Weights of a small GPT-style language model, trained from scratch on English Wikipedia: 3 heads of 32 (1 for keys and values), attention and MLP in parallel.
Each number is 128 + 32 x the weight over its row's rms, rounded and kept within 0 to 255. Layers, rows and columns count from 0. Numbers have three digits each. The size before them is the row's rms in percent of the matrix's.

# up: layer 7 MLP up, 512x128, rms 0.192, rows 66-118, columns 0-127
# down: layer 7 MLP down (transposed), 512x128, rms 0.0936, rows 66-117, columns 0-127
up66 089:121142162112153189118114086147122166129085072064062103079116158185104151112129109123126154123147137144082088176093125106184113111133110072093123062126120084143070128109073194151110138117187085150127087160130143146126150200116150171127180124122079080094106113121111155148151104150097132158127124112169177185104120060093115175118127151157125120115121154105179097133133129175119090150185
down66 096:100141084154063152105117121137142163096135152171157153118091107036071124106068151063108152164169121075166136098102140110134084104128128108120144149097123124115184131133127094090116161095102101140066094135209094115155111088120120104106094070141101109130096163119150184159143163094160171116137154100111200114115112138109159101132169145141104200159121136180143187089082138074126160115120
up67 104:161185085146137144171143123136059112070086129149152118178109144075115154113115146142115147089170119127074152174100107123176114106140075115142161137160151118114100122123114189155132144102071064152112136201136114169146120162096120084240191125171113107042135093114136071149130122108158122140146138089146164155090110088137106152147134118115135130110143160101143161172096122186109091172117
down67 101:123144144148125168152098151102135072088135142097188136110134076083058137163147168107105151093173173132123117082186147161139086107086121147096076134104171122126213098139113136148128178140137133112128130141115154071175138113146067088154126103161185144128116067096139115180118147095108148154149123144148146180111153095202051182060090124122118128148168158139139099133142137142132190171125
up68 104:131114076142139118129076051160159148165182162138116076088147127110094042174096106143043089120109114096109117088152083178176111147198142133063102127122132160139167103150094143101146147117135172142101164103121113157069140106123126178085103108046118127149142123059119103154100118112113139112106082131144142139146140107146151087113114160170110066128077129086151114123105089092132178126102
down68 099:079092149154135085113128114119190105127123164194122149040158106090101132079132164102114112130124079037164117080105143048083129135125107171074168089106129120097165143145125099119135091177118164107139128137135117142089131056090134069129097125129182152122189146089112148161141166144125141050079140132185153184101150145121125115122158105153110127142116166088147090139155178126110144131136
up69 097:159132135121118090086109155119125114076180154113077097194153111092137170124081070130086129101128136150057137142106140136110146092124082102123116086141139163103138143124108173118130081132054164088170157191119136046113165084110167162138164170152114182172138063112171121111103150108098110084133093114130096098102168182108117103171121167085094068137153119092162110158082077120137146125151
down69 093:122087173097114159023150104148120175219155115128186127132147110089113126128099152132086147142051108103159125093124146125081149168143155136136138147134135123171122144180141105182097120122126170113149133126125145117082082169042163101128116135135150140114190046100113128093147191138104099179202147134094171081128091142099155135087152162103109156121131101102108165133109145173127124154154
up70 106:090107102149139129125146169167148092145200168079164115094065139098118145149158112137137116118139111166108100146193201166151061138196111171174134161099087189170138109167143155076129079115144151161149110132135163147123116119176175113138151153116143086142065153142063115109126163097115137175157152132122102151163122105193115161094128126172097106145099095155106145149087056154187153125122
down70 099:165060150147124084154149157116117092176116140147145159164171095122127138142178111134152148114100159070133180196110061163159158095120175091144174138145140104125120174126100148144162168160130150141157122124180072095163119118066143138134131095230136086094131135081142048137155157132106140107093123187165173134135157122120156160169091106173177139143103090076079112112139139093118149104151
up71 104:142080083114148083111110156178133085067046120132042134117126202130131165094137125091124181122140099112069137184154121128158134086088116108128153124152102132104117098099046103092095189175185121122172127123105096127150119137159107132122086105110142114153127078166137144175131160136133073120143134164157174121128130096124162132126126158084118102134152175164092195107174120143173109084185
down71 092:138120131141106147175139082159114201124196133081114126114117091082173106075144134066167150119101209118175102187126143109051134132156069138105095117172194083125114126146154150111099142069118149075156164153144148101097161093121108135132119131091139134135138196121105132149123141135142145141120076115119135168171137146093131139160091171125158125170131222148191114127125098133194144096099
up72 096:109121120104128106169160180112122099168075041070148100097105158166101087110181157123148121090157154127093164121089109134144155109183063162128111112135135155123151118156127142124062183113126112127096172116092152105131146200073109155117121137085121111162119124141104073144128097176063160126109090111177132120131100108160152119102111069150167138121093102108140116169218115128172057101170
down72 097:169139140082159139158118145124107097103068091099165100109126097147142154138114082105139104106165139122163144099144170106186110185146148159124148161113143095126102100110139159148150129153117164101097103164139087119166144118102131142113158072132085159159069138135140110029154208137171182112110109096184148105147177153181124143160183054103115107081111062114191138101112104094144093089172
up73 105:111144107160071158157147092163106082143117148110091167118137136178137116123128126088176136140141172146137131122134096133123106159145118100110130146086135119127110135144129197114210104066078171143104092136090148146138142105109089148063064094109185071090118116135125084155108147068128080083072080073078160119058141131105132112149027148151107082149163118105162090088138124120095138146108
down73 109:093124133108158132122157123081140124122140096156109185129152052172174116146146107124121103132145127130073070156067147113160106099154119145156106222092098140147143127143117082089128130127103167093156134099097098125079134129103113140145104140060126067144119107108227080104116112124200122114170116184077084185081069145095131177109113168141139159168110140163168150127149091148098088135129
up74 097:084124195085087096135100126137084109143151098180160081165126131151120119111166116095139143149136133128083163146088125150120130153124139078160087155159114104110146149128089111117129170071057088111190097117142159183126115099125126188071084055164149173122145171124124110178082146106183065159128172153105160122114128147188101135145117078122159059117125199086115085134084126139102153129129
down74 109:134115132107089128126110150034064152101142077147105126141151120187096099106114109188076134151129167142140175129101086133134166126117125090154167138104046118128156116121138039084163123128098162184105148160121168125168113152101142138101132127134103104095164146093126159136134154139064100167166191131166187146061145084133147101161171078101127091176132116110116200148120134159104131103169
up75 092:150096054127180143161122105153080141066133186106148095122117108122154146100137134207160105141130144134106103108135163121099097166136096147124150123144102042149145101182158137102132154103070158122156168145184090087163095160097095083139144146173124122123140174091074119086151129129199098093101129099101139173108154152131131133130227144164079146147174099115176102088151106101078111122133
down75 096:147162121107094125126136184147108065120081152100102105194146129120112170160049108120077153107113127048156145091116116145154166160051157163121124146051141165092128149082103057110145175130138092106104112148119137119140127183179144128128165137135113131146161114134098158127154173171056160170113172128130137104121097134059074126145104097131122117142091059132119091156163136124176144178107
up76 102:135146094133127130155101125159090121078138136127122133210153177158218142146142107149164112142170121181144225183185140107159148169093084082121117113152074113119162118082042095153133133166146118168136114135138116079127149149108118102163131137100145125123098184108106085095126156138118159108087105146174149172137117140093157132102102196152112135066189166129167103135180108157088110135135
down76 104:100141130151164080191129154094093154124201108182110173122112155133160081147167131057144133130152178139111115143110146140141073170113102140129143106231103105137102130131142078221108130122135107145151142128116192153134113165174133095196119153081153107171173129118126132095180136145144118133069174148137108144084158113137170126155113141105176124088114160051146115106147126191162139150139
up77 096:076118101159142152062074084119084107150148110155135131113102118142153072200085162125075059147149171103111121130131087129138145141162176123141106181135149122146136144159098083083147075120093169141091099104119093131164123128106145146106094114149102171110115139106084119172166085086096154115098085121125130062167151108112110090111112108127191097143103075111139107212136182185128081136195
down77 096:116126047112122104151116174154162161161162201148129172117105134126129129145064044083125136045109141113156112068115153147141159190125104147089107125115150075132135172147114162178128125111146058146124087174095109139142184122171102093126196128127129099140142146096111125106125133150174088199115094196073126145176150130110117136152148145171106139164144082131129131174152130145182151153117
up78 108:138122102138180096092102091129105067159114204186076060115140176080142091106093198088113092111134173120125178196136101116152189102143151105116144120111091077095152159170113166138157133170148114160092158174182117151172093093144097106105112154130133101128158128091165143175166123141125130076142112159094156146167140099092076137171104153156091120117113121110126054162108119138111154160158
down78 099:142136121127139179188138113105179168105066060111096145091155155100095169124130157122093138089126138078136110113085136112049165207140147135096130104173133151097096170092160096098073110168134122151075171129110135157144113090082152128160185127115147071141097125095172120090108192118102189089111075134174167127157152113093163079137103155176140090104166107138145148102138115130183137115144
up79 095:131089076132144104191137185139103095167209141121141063153127142142147109055079141128147147054101188157076126085096161115135103151135141086186160131136191136128131169157090128099161197139087104099131097123122111095083137086080154103108126139107110132125073114144106143088127124108153092126161150126153098125155186090129116148165112175148116122148091102109165079130147101153199179109089
down79 109:138197078149090131118121093115092067164115146133136126160125159065119092158117128141107089141192156188112126121100181102112138122116153073185131140094102126144120099076154108120146137118168126148089100121116087147124143137131165167087093183116111093153133161157137161164122144144167119159158145094129170077144113107210144154172098144087088170125112007113127149147179101098118069168151
up80 097:087133123146137111127173109112177167105087139090052111104145073117139085142081141091101141140125096098129129153122095191104118120130089124157155155125112124145158118070145169108170078074123179059097170125095128153175167156144124182121126111124166140082131126090089155126106031123116158162140094130135121112163137187185077162189154127151162118088098115143129151133168129214136156091151
down80 088:094143163085112154148158148173128156143142130186100118122178093120110151119127126136149207130187080125182132131129128128096111107113115134151180119185045134097154114120102171205135138167104112074113104159191159060067131113170125134127147092084166126090162116094136065169141174137153117117083141128119133128208149124135088112155170094112149147134142138123077114080175163091105162173120
up81 105:134098122134155191135106170098141092101140121165160121148175110113135098141139159134168130042128135064109148128109168174112100142124053089103091130083109094156169118133135150170159111180119124122086127125072110124144113158163114111088103095080144199148159094157164084204079119173091085163147168167066157127146123102134141123132110177055122124118195113151119122133078102109181141147144
down81 094:069137144146147202129121113155123156062157108112099140157116106113179148170136139139142093151161151156111150090150133180193132120081190125112127201125106169061117092153115082138132129088094130131198096140123172138118137142150142170165109152183088128158173217123140109115160162097179089135091101112157089139098147129122153100131148096135125107127152246113089099160151139136145130120149
up82 102:074124114114097100154142140137120124145122116160107126162109157123138112110162193160114144124095167189125159127169114088114137101159139071137139102134117191081132147155077126134090103129129134106101122187121067081136153060122158170147203075161085119089108200174121138109113130167142138110156143106013148114123147099171152074154184119161142119137028119125100123141120106119150106156146
down82 104:089124172162110121094137077076135092085138156175081165164144105075155139200126106151137121118149117118120118098134117130161121178180105137122184111160063092130074186182163149118173117099097078145185130044164127078116168126185113141151103125134186124131132125109105161192115124065138195160168175142112137157118124139127127154081108156152155116155161074089158122135104097132150112115146
up83 098:065133142140132102076080116121099166188079116068112172098092137133109114093163112105124118122172156113111097065164129076148083099154163129152191086135106173126183173175158129115142167103132176153158134198127124130110115128079102107121138101162126116118094088067088086171117155103107131127138152167121084161137211112126125169145177112157082164092099101143166126141150160113090093151190
down83 092:103093150087099129163088141072148145089156145144112087159085121144125146094126119156134133188139090105172156166218123113147167121164156150157077118177134045143118101166135173201086147178077140127146109096138084136110117135161140209148126088144139134083146145102140145101145112144156095149097161171118134118073100118103136113140122126097062086071118158063052109104115125164133157129116
up84 104:173114077121101135090135143133174143148146117095167147158129126126114174147145071107181146070149074149102148129085135126105145141172145111135113050126097138095094123161158119128072083053082154170079131120113089094082137121147145118121151084116174154165078079168080120158149083084124125158050082170118139062150105151076167148139110124149166165103161091086105066108139139113164117134130
down84 111:131165125144111118077117123142109124150165117129094171132093201095186160179109131120152129120149064115110105101078112158145096170122168163132110122159088128146171106102187095188123085101061150167147109138174137077165110109188186141152094160146125098185131143140124120110126115084123096144084111129121108162106140091111153185223166127118080130137180140107150075105105169120150149162197
up85 105:108167128212091135135148093181177091097137144101146100156160124167094170157191148144149100184167130083117121170149089083130104146128176118132124110070111124193169056157073143102147130107086140051155149134109146144146121114128155168142166181134133128085100119151135098156121129096134134128112189174191157117101163108201092122194119150163121111115120104119164124196113162093148125119130
down85 105:090064170107077096172149093149112100111120134173114096123118138115171202139194137039154143112067091112101088157099152081145088145141148085141167143168082114117140117104143093160114096140141153084197120095142094113168110119148148140091184069111132117101128175141150157141130118082129145135110131109147133054159130125133135070092125078161147140166155166083115144120131190068106085162121
up86 103:193129153149106170063114134137137086145116099184083163134109166158121145218159111102115136106130158185110118104080179127138163148143134110106119135044083141151139109135081129098142188097108066110126170114133105134119138152174141161160174114109097101127107114144131181116127138129110159134128126064168135114132127084043171126167134117105122101084118146148126058199137122141104125067202
down86 092:121122161089113185079142169119104094139129171074106094128105121103149093119195170110202099135101105071091112149194113127122161119108134192143154123135106148116134137129179181152147158094092184107129109112146142098116085129117123096159103150119144108143068146082142135164140133151105120133080150121182181129062166133198159086122098141136183105135122172148157188154131160145187155209116
up87 091:137093085126144128131091119024124143115089066120164133093106163134129138118135077149110134162131168177118126125151092127138145092126146044103105080097143188138103084152177172102112164144113105132157113100192119127137178150113161193158165129132103162108107159168145120050142120104155165070130091147136154109165104097080090141136085150141142056114123086118204117151078123128127110166163
down87 083:137114175181189212166128167093121158105168085133115130100154051135108097075150193114161101124097087141125168180111129117093134084173094144136165161121147132094140162158152182135126135132110152176121097138136154149140136098165146065133112125106106114134073177080132144168140103140156152128086119099109124113130134153107174143105082116136096125167107172165057183053185134147106174130086
up88 098:142128146103152122144135114133069095138104128114102130159206126098157074107069094114068146122154094138109159131098119156166155172132122135115170109184130144142136147109102148105075111149080114101149161148185167123126096157094131121076082183105115161179149153236097191047108080144112119146092127088096087159100144147156193113109094096167153126142094105158144096136136127172144129074154
down88 101:099099088069176135110171112092145126127167114091161188165128153088116154189097105117136161153117091180138152110137101066101183102124088147143136129096179103171128133115135074103094050124076080116143090114102131093085159172138187085148076095130096097137158121144102148099063108108104099194130072151168078126084142138115152160117168174103143136118082109157131146148144089157120082113130
up89 094:168107061167037070141121130105185122094082151173122094131156141135116117068102149141112135079110094126179158119124134113112158092138089120164158178170088115143151135111141049160090119113119113164142121106170132126102108087128061173155064095126089147105100107122183151162108095144151115092152126157188127140153148164150173148113143138076124147104114179080165189147142161133115084078166
down89 101:177153100159120115150108085132103176172106129177166092096099121119148086098164125169115164171133115079103096131055124144060135140120124165172078099168115108157135117102060141133120130097127077149074126173140100110186185132177085130145164107131171116124160130125144089110123172172140117175205128167177118040140123140109114123151170119114151111083079101115175126083120133085173135101102
up90 102:151134108081146131099156191052175134112162156077130198178094147157157146155089087102145144137110128161076112147104165164157091145150098090138123153078132124087140109156085140128148080183126122146162068182115134098116159127144174137143188182127051093160125119142166104108152094104149115114120103112139116163139168177093079154161071117136136122137154107156166105157206121147107155113194
down90 097:145141143119123138137123151113143135206132084118172073104178099110112102078121168068075061091116162136121096105143116174082136164110127137091165136145119105092148114128162157170101060148094081171122127112177130149097142165129140119094139127116117097193176125117065131199075164164164050145131119152127110091114187172148093174125082110074147123139100139128137158125187149108178151146151
up91 096:049167140097162096127089116134123151125128112112109140092128149120147084108123124075123103158143150158119135120157152091126112114127095096119157113218186101144168181135121087099112146131113086133189076148091144212175177138079083118134072160172108117088075093156110130096142122123187116071133156101134151141125151107146119159145124151082099142126102206215162172171146087102142126125146
down91 089:113105140096112065159133123106113108194149107161105117117060175120109141160108134122118105135136116120175144095113138106159093086110093122179116101158141127135134099107141106165090116125158115119120104119185095165044180135065154161079148123083117076107095109121137155145087094135145160074092120093187120186132154047152141103138161162086024109187106096102161127130092082136093106125127
up92 104:084113119143172118106160134155147129184170121080095155128150162130149053160158149154158137119152131176115091148126153109172124057115134147166117138148140128102061117103162171100183082105121103164158125166117105145171097192134136141185142186085128109141185136123116138119122090082139149145115177136116116090157198092171112187191075101097122152108131084149067108111143178137091127058121
down92 106:116113093153107180136113131118155162084087071106148068154167115138094154114145144145117111155110135144106109098116135090152121130079115144193104128100174153149104214164135124199180138133096082105143134138140132110193161085210115131180094128174125164143142088120122122146125107142148122139100108125161143060077145126128105132153137109104132138169089206149141076110057159193117058112086
up93 087:147128149107107168118080069148101151143187162097080095128186134117100066091048145156116121165116089131114091137116115154108173127121083101131100117093141085149150097154114100109158104122066101097078148161129148116113093131112121193188097094118118142137125115161112103164159102080072078132092113074071159178127147122151125116132082157163176100152095062167137118125149144065170096182121
down93 087:112121108103141153056186167077147100159144115196090171138091115096142169114112084110053144121088176138139084096134154117104178079128157145118160151108204131123183140126106118044108166107167181118145121090071129113136154081153094120119126100094128100158174152079059128094108197161127110144162123150132091197138137130158141163141182155119137129102142165097154131154117098113122125133096
up94 099:152152149104156145130150111185118168173114156091128056115083074139137155147184133126146128115196119142118099083109128120136100140109170079142195175094168132111113157144152046143157096117151043091105149160129100119142159142148132130129154136093100093064064079168174120149096078120121131103121140102148142081148117138077153088141098088145137118084115125155155112120063120081191146076095
down94 100:156139092076062124107106086073106110078110138125051154136125125091124135160160108142090158145062059065116114069091121185113112160112151101150107114124099098110154140120125109156138164092107107145148083079146081124162125078067138134119122088156119089120134086114115108122203204167067111086111117134113140133162085125125116194120107159120132042125107100146114153157130119166162109159142
up95 097:138154126138172092118104175164133065051091143137125135101173134159167177145093084178154101081130138165117114156144103153162126119126127120120054196122104098120160158112163121144138116163114092108153048084121058134157082173144091065119139102102164163116131094119159092142113082105129101167159190110138159126158179094067143176147085097115124149117106141161111156151151146106173092101082
down95 096:171079126120107086053125146170148127130132097194151141157124093124132150099087167150128092159125134056158081095104174129156148106162127166161071179117106084145085083110121109176115145139143193108052127112180105118105145152168109078118149098104163161120169150118119165105120078084135126109128097083135174162126128101110146179188056143114139147148167134085126157176171149136062120132119
up96 092:143131078121166127123100114156084147168179106120139186161084131109153178131117133095089107149120100160179168114149165119124125104089088121166130179128155084115098112147096147080163112066140091152114107086165122160122147107186123179139070066206106111137144157120099109214058120120128130162164143138175091137174114101134106129070119139127097133171159127115118110136108044170140194101135
down96 090:135108137110109095138129096092100118127118137097106177122160142126125122112156087079216093162046097149147127135178171136127191136209124134101148136102149169169122079060188107081111106106130098070084095102152102133112110155100172154118182136125169128146111187119182112070146116129093145131076120113099123160092186160119095124172201152110168134157100156099141127112144165145142110084126
up97 096:141155103126162137139129103095087161045134172153153114131137107106134142138149139111156097149112093111109135117094106172131119131148164099178138145215094107132159111146106151159105114172096134115111160049112088178102147115156101085080106079098177158134188111147112146091136126144182172127084133127128160107085159180053097154179069163066174088111130153090130172177123083119165081123137
down97 096:148101153162132061107145146104130127095113091129148152145134168170065136149133107156107124101074155115121122134112080141101122091128165123132097150125084123150098114136117117122149131092118144107123085117169069084160141112161077143058107156076147142090201106153185146171149154236071096142131155148163149157106141172134109097163072165155107121076112174080132120076088211129151139129168
up98 092:139086169183149149106098117143039137100149105152138079200081136166112107140115167187072138163162136144098121083063147140121115129095140139089145085119093171107137092112094104091079088148143148078158147168137089074124157075107122189129163140162123093128144087154151188090146194113079120086175132158143119173131145099153155103104116137136095124123090088210130127114125135128163125157158
down98 096:091108114103127110120178155164181067112125200167106097144124155181120118169134142103089141166122145103144132177099093131109188124140161128132141181091170096093153143136104136065151080085177108182144128110152105134114128151127093152121120107082125134106168118109133116104108097121115070149156140121107121098181091144098143147056107133125103169118108082015150134171157037107163176153119
up99 108:187057093137118075071087124148169115086121136114094091099152153167083125056126115126144150106154097137107180117120116113132108100150114143165138146206100122088114163109100124109115099191125134117151096074103127198177120053071108134139092062075109159104159091134154138118124121143134137102081128165129127180138105159119124131128088139099078097093106225127119110132163151090115084098122
down99 119:159063129185133111129132130140175089066114125110151126099077146161125142108133131145164113169135121121201132131085145143147126111136093126103130099165153095106120172049101171157108150157163152136105114142110101199182099129058106135184121136117078146090103100127133080144109113158116172143073082112161138121135119151114115108115111147139115153089168255118074097101118138123129088165088
up100 092:134094099169149105124129134091128131162114131174124146103195154129190094109114215120160118116152127187140119069131133137137188125170181157151106134167091144121175145196103180168119112142122095160115133152109145153099093174150111087122131183090107115133115091088088154216188162124124129085117164047131114145155147093100100175126137108127161135114149082094149099156140071144118112146196
down100 094:129114115131106104147077110159106071130066140120101113105174119101176139028146147127144145122162174111164182091058127109102161171152106144173131083174095133119135110085147131080143129160129108139094144162123096080090068079137151123154073167071156143140120095111151165039178106147110108120141104130170069138157150146101125078117111092151154100121140193159073148118074123131123124150118
up101 099:134208120161126144185177116142128079096148153089135100150055149156114067106090064075150105154156160143150104102139107159148132141166146108185137072124065148153138150166144103164095096200164148138129105102085088137171126097131098133114175129174118137112089130121097119127118163085104159216079129171173141156200127102127160122141137120137136138152176110104184079137168154098132116134133
down101 097:130163198159123117172099113113121101112093178094172109181086144092129090146064173085128123083094061136129162162111108125159123125111173145156131095116181069110214125108127125153079072109138116104147131117080089183125114081077143092047161110141139114120168129124083107084156126107115124117150096166130125171158164139188140067148156122207129165138113142136120126087102129101143090134130
up102 100:149133025222161131179127152087111067106113107162147141141152156129100063091084117137142119123142115107133160127131130184179123156101111129123165107120120144130159106155104155126161185117069159137141111129091151035152152168161099138120063155086104168156133157120154107135123084092093149170173114156113128142154095195140159118125142086129142121094190144131075126088179105113104115143179
down102 112:150107164108083174141115130113124154173146120139150118146123158137114115129150068177161127119067080161131110110138105104101084120113106118130110119171170123124153167130122079105156127109106116203188216163128131145152111113075148152127136113161082179142159113118168102126180184153082180092147143035164169086152124140059102099150141136108080097118101054145131177116078137117174161109115
up103 102:092137104140152188155077080082139152099134063107122117156071132150100072108187140139148089114180088136119151146145149121139191181145145123121138144164122089141112102170100117145138123111143158109125137092148093140107147118126118070153131053122064171170058184095105217154123136124114142105109115087154139129150061128170131164052169190130116130109109103106103114098135126158114095067113
down103 098:117138133119140101105089083122107092161144053190197075106150113107204156149091164127101109102183140087099143139153157160134111102136114133125113157104133110110090064079110095118134106127146166126148102113135193110113037153108138121149121152081151091200122135154072112128081146173131107136117120094175091154112138102106081096149085127083094147186146102143145171064117136133074164140080
up104 102:117077130132138168146101176116099156113089160107091118099111176136102123117062181120133171121141099117131154108102196125130116130145081097149096154151090086105116170049143132098103150146075105118169119094105114182141103090135046106135057120103155116071122076093116144147127164189164161112033145145127161132108110178106128198152123119131093119140131157087132135130173085141112062099140
down104 103:154082109158112168123162143162143140174190105090127137090128113133115087163162164122096064107109131128131110156096122137135147145153127154121121121154121120148164091112111188128140133093150147124143173187086108164134088104042197177155177126124090136175148162139128179131113171114120171125168090154177102129123147147127112096129094159171179104141115255131146120065111106182184144160148
up105 102:178165099100174144133133154173125196078113101153127142117144156165074115130099152095140106128156090155089153132064145115162128140163165076178098109095130121162142136153186133125105113165126161137105069106120037155138145155141091146132163149125085144089143182165149075107113082093102154114171158105135126088145138138107183103141095166119082186173127140033128158145176115089153127148179
down105 104:102144164174102108164121152166145140113140081163120146125113110127070124071098153094090034089164154100138101107154132089134186099102091168111113132139146087143104114107175156219141082116107139083145144144121131087166106104117161080127151139126175134149098155135131135236143157142142155142141150072092092103162099132118095130151117112180117125161159080165093126135151140092208123157070
up106 099:112141127183156129101056187147044149102056135145158124160148148122185121159070068132153133138131122061120085084183075164117167167157106142113101115126121076073113135101144156162137142124110093099112162128199123106177114129124066147140111117115197108123199140157102145080127112145163086124063114082115127147140099112081135080134137112122145116111165093140124132157154140096179097128120
down106 104:104118113106141095118061188152133101054101121122126139163132154123122084159083152169192090086194176132104144193137094126109160132156138178101119172119162181092087166121080140144094115149175181091132137102109071138069135134172097122182096126131162131103120115132208123148091199166104155129140170089153134094165138135112150089107123126138099165160109123142136117088126091095138124173066
up107 099:112089097129132091075099090158146116106086096103092115140149087164129134133128118126083110127117080084140090098138070134211077142167154152178046143147115133132119130055215193055177138114125115158163118120125102166077095115153077107142129135125147102128114073062136156137134097114121138159100115168093098101109143089169098099125148166181131143121149141155149090104119176134092113128071
down107 093:144174156098149143118186146121097161190135126120155136124152136044137102111156159155155145135139191146107149144154167158054177110110138111044201097107079136117117134168072118173082129155129134106081126104131107071108106148088187127137137121132118184125167177174126119105125128173081103114143175113104106149132096148107214163108127113094154112122117192089106151136153082142178149148145
up108 105:135108096133103133113148169110157075121093152074077125159133141191112123101114135114165155104098148193185169091063160141080142140110073106173164169149087129097168158107088101106073114122206131134156096138103135165134089077068108141153090111150141132106124121159143135160134129145132163081075086113200078133142075160159167125117129155142092086151135178121147135201135124103136081101166
down108 102:122090085089175168134148181167085135115136090115110155122125151128175139076141119126106132112136125064097129099069195143173131145138115109116153117202121100144080138074133135122139125160141159121167102092147101144146113054130163131154084127092132171143144130146103130160107171129141120101096103101154128140115091165129127124114134136177143120118152255122108147118114121156098067169083
up109 097:087094137137157103111111117119175093114152171091119164166108115149138149086103140147123155159111103129096095124165128076135127143119159087078100101142049078120138160145128094154160148161132182169112122181052128091112119146218085084135160092152129178145120125184089108158115166151127104129083155113114099098119118163150132162085096140138090096128088108170160111168047142176104101213099
down109 104:138062159070137109161105137129110114098120131182122146150150098094036148142113184130164117198052099144090125104145169079204136121116105162155139054140123138127090085146129137119167169177099082103131177118118153148140187117206163146107089129156147131177119098081063135156154147138136166140084151070127133078116123131143138144173141125145121175136114082162125143132155130140102147152092
up110 090:141093081144131124120158140142161114080126090147179150116148129117132124068095146116142131142207082118166164118128086111133166126099088115133137085208141130069129195151152118118126072183137163096182080149104071150141142108150126169086104117078141095126143058088139147144093150100159129194112135153140135137190122120173120100064088102113136117155098163140088158147207161100154129110183
down110 087:083152161158142093086121078134118190119131119074157110167133119158120092158145171160105145128130163120113112094090142125136079168181147157132155144165093097122106170108098142116151140107094083183066140157117143129082063107063085095131135137158150125146113135146088161141110129146096143080080159102151133132145106116094141138129154146074129068112169253143151180080159132113142082077072
up111 109:107102119109147144154128102114173096078126081152168119138113115160131088086099145140185133085133153116128093093105135144180091104168108138181184047072133155110169109174125114139091179119155158081172163128111170097184147136164090117184127101074161092122156163148179187141127151139168109113153092126144019114105132132135129153130127153147096070150125086166127158082131121121089086165150
down111 105:152193108108111094159156126194096061131128151138176125125132179178133093173181041144146216134135053031138118110114132146067095144154162116114102077161146086099137113155158095139113150109124177143139137130206140103114133162143152148132085066127144163117141118171100168103120178142117171138149133129131152122109141120097114160161084112107155126142112136096154169133180102123101123093130
up112 102:116066121181152076165131092151093083160056220130087118081107135123110139136117161141167140151112105108124158189109140133153188142174112147133131151091141108157125124097138140127150168086115118081154107160119118112060178084122082139102113076100189106138134097115169088150110133119132198098122136108164155071176114121134106159142118097150074144141109094210122085088106179168162122124108
down112 107:154140120111157143142168150091125144108167150091130127121110125055129060183125138178095104153130175141102139128113084149166128110140060185099101098166193126156075147113128152085141130148141144072146198144084068126092099078118150171131153128106142168142147099130137102113158105117041125115110123125163130225180094142144128105113152167136107105169162207166148167122139105130176144108101
up113 086:058126123129138131177117092147146116186109093118169160089139204209132149163176128168119147095139179123152123121147133143125093093140079140102120121192077164182093125092120161170135154121085181144152165189145144122169070135174076149136094101107144098128078162119174110055148112114160125087158104157119128119157147152086128134116147143063152138164103130125133075133123088144205108131102
down113 114:149111089119078182121095148071109089072101121149059076104105141070107145117096105083101104130131175172107170097065116154143162122152158139172145141125168103130151097117108087080128150088141118097089115052119146091124123143112174207115125090151106147131090101107042139107091113148124131193167127116085173135108152076174115184111103147168104103103104137142154148133165151075099149110121
up114 103:157186132161097122174149162096091113090238099111126125146180162183128146167114115098085146080057139103148191160119126094153163090157120163110090131098119119115106129112146157127124122125169082159170116080120164141123146166126078154099188102099134091151152131068107119212149127107134178107112103112127140143097123149177096147123225144136130137134103112133148118093160178082165154125112
down114 105:133157138157100152166156176068128141095179183117158136100119163122143110157145134111056089099126157122120129110143178103123196114143175172105165156138145165126152096156102135126149128115125099162117148095152122227119105150140099194148152038115118074137134118123091145189117113125059183160131134109143204115099081130097116095117172127104133175086097149119120162085125203121111137163115
up115 103:074118169163148164156122099103108102096099141137125093136078140131130129108119138130059143117144090138073172150186124145136112126119084140134154128117122092099168157089136157190157132127163184125179153125093125126128126125191126099105125075100152185099166148159110108183089113235056123104178182126115127067075151072120150184159092109168099113145109181144118182132127104094143141153144
down115 101:153114146107172193158135177126146113143149070170134132129113133133112130155103123168116148146174115123156138125130149099137134175131131118138111119118146106136093125163115156084097137132119123011144073152044155137089141140153100128131166148082147137148177062085039103103194126065157142137150129183115062132113122128169123136166171123149163045098130206135094138143102100103158136133112
up116 105:197152109124125117168084122123104136128151129113122142122118129198140114125109143105129107100150141089127166113075096170135145102120229174086082097147119092172142116117094137148122164204096120102167175148128192150188120169142064101161105130092109157150190097144136137137158145159074173059102111124140095098119106118142154122134077127118128153137156132166164149117102084118146063082041
down116 108:144089114075082134207057108102116086123147111076126125129110105145131123181144100129088151133143139100179142136060141174072185134128160119078099129104162086131124085139082133094092186162078123100141126198131189148155171151120145090102105130178118145161141138116114080147157199143122125109146125151144142072064178094157114069114133147104114150197159145124100132128112107126096133117072
up117 094:108146110102120125144135068143119154147100114143078100125137118122141128136095105153119130133162123119141113070114104104131140156114109112128108176111114057078084161177164175140105124114148090101116167164142131115171122121167129114195098084139110137163099135156160090162112123110101107109134174079116085111147116139077123152116044165175028132200123187096076076125131041058104137154168
down117 090:117144110088146145087120126159112114145146137117200123147147136121103127083140155078109110131110124125128110134145159108168156101168089125141191109146138136142113052152137112103092158075077153089069127034092123132147097162111141094100197121143116061110147128136052101140126144151080170196158076182142127103100105145205101124168143110147153142100125201202142153098096143107134153121108
up118 092:070071078131092116170154087146091110141077153137108119172158137108145120110121109153176085123086136145042129129200127140195074122154100165089102159159110108136111092148126112128139128111075137183145134128171110136112204162191118084110155077190080114155125135101102089160121142116098128136136174122135126203088113121126114145122127098078107134085132188084148091154121108099095088076134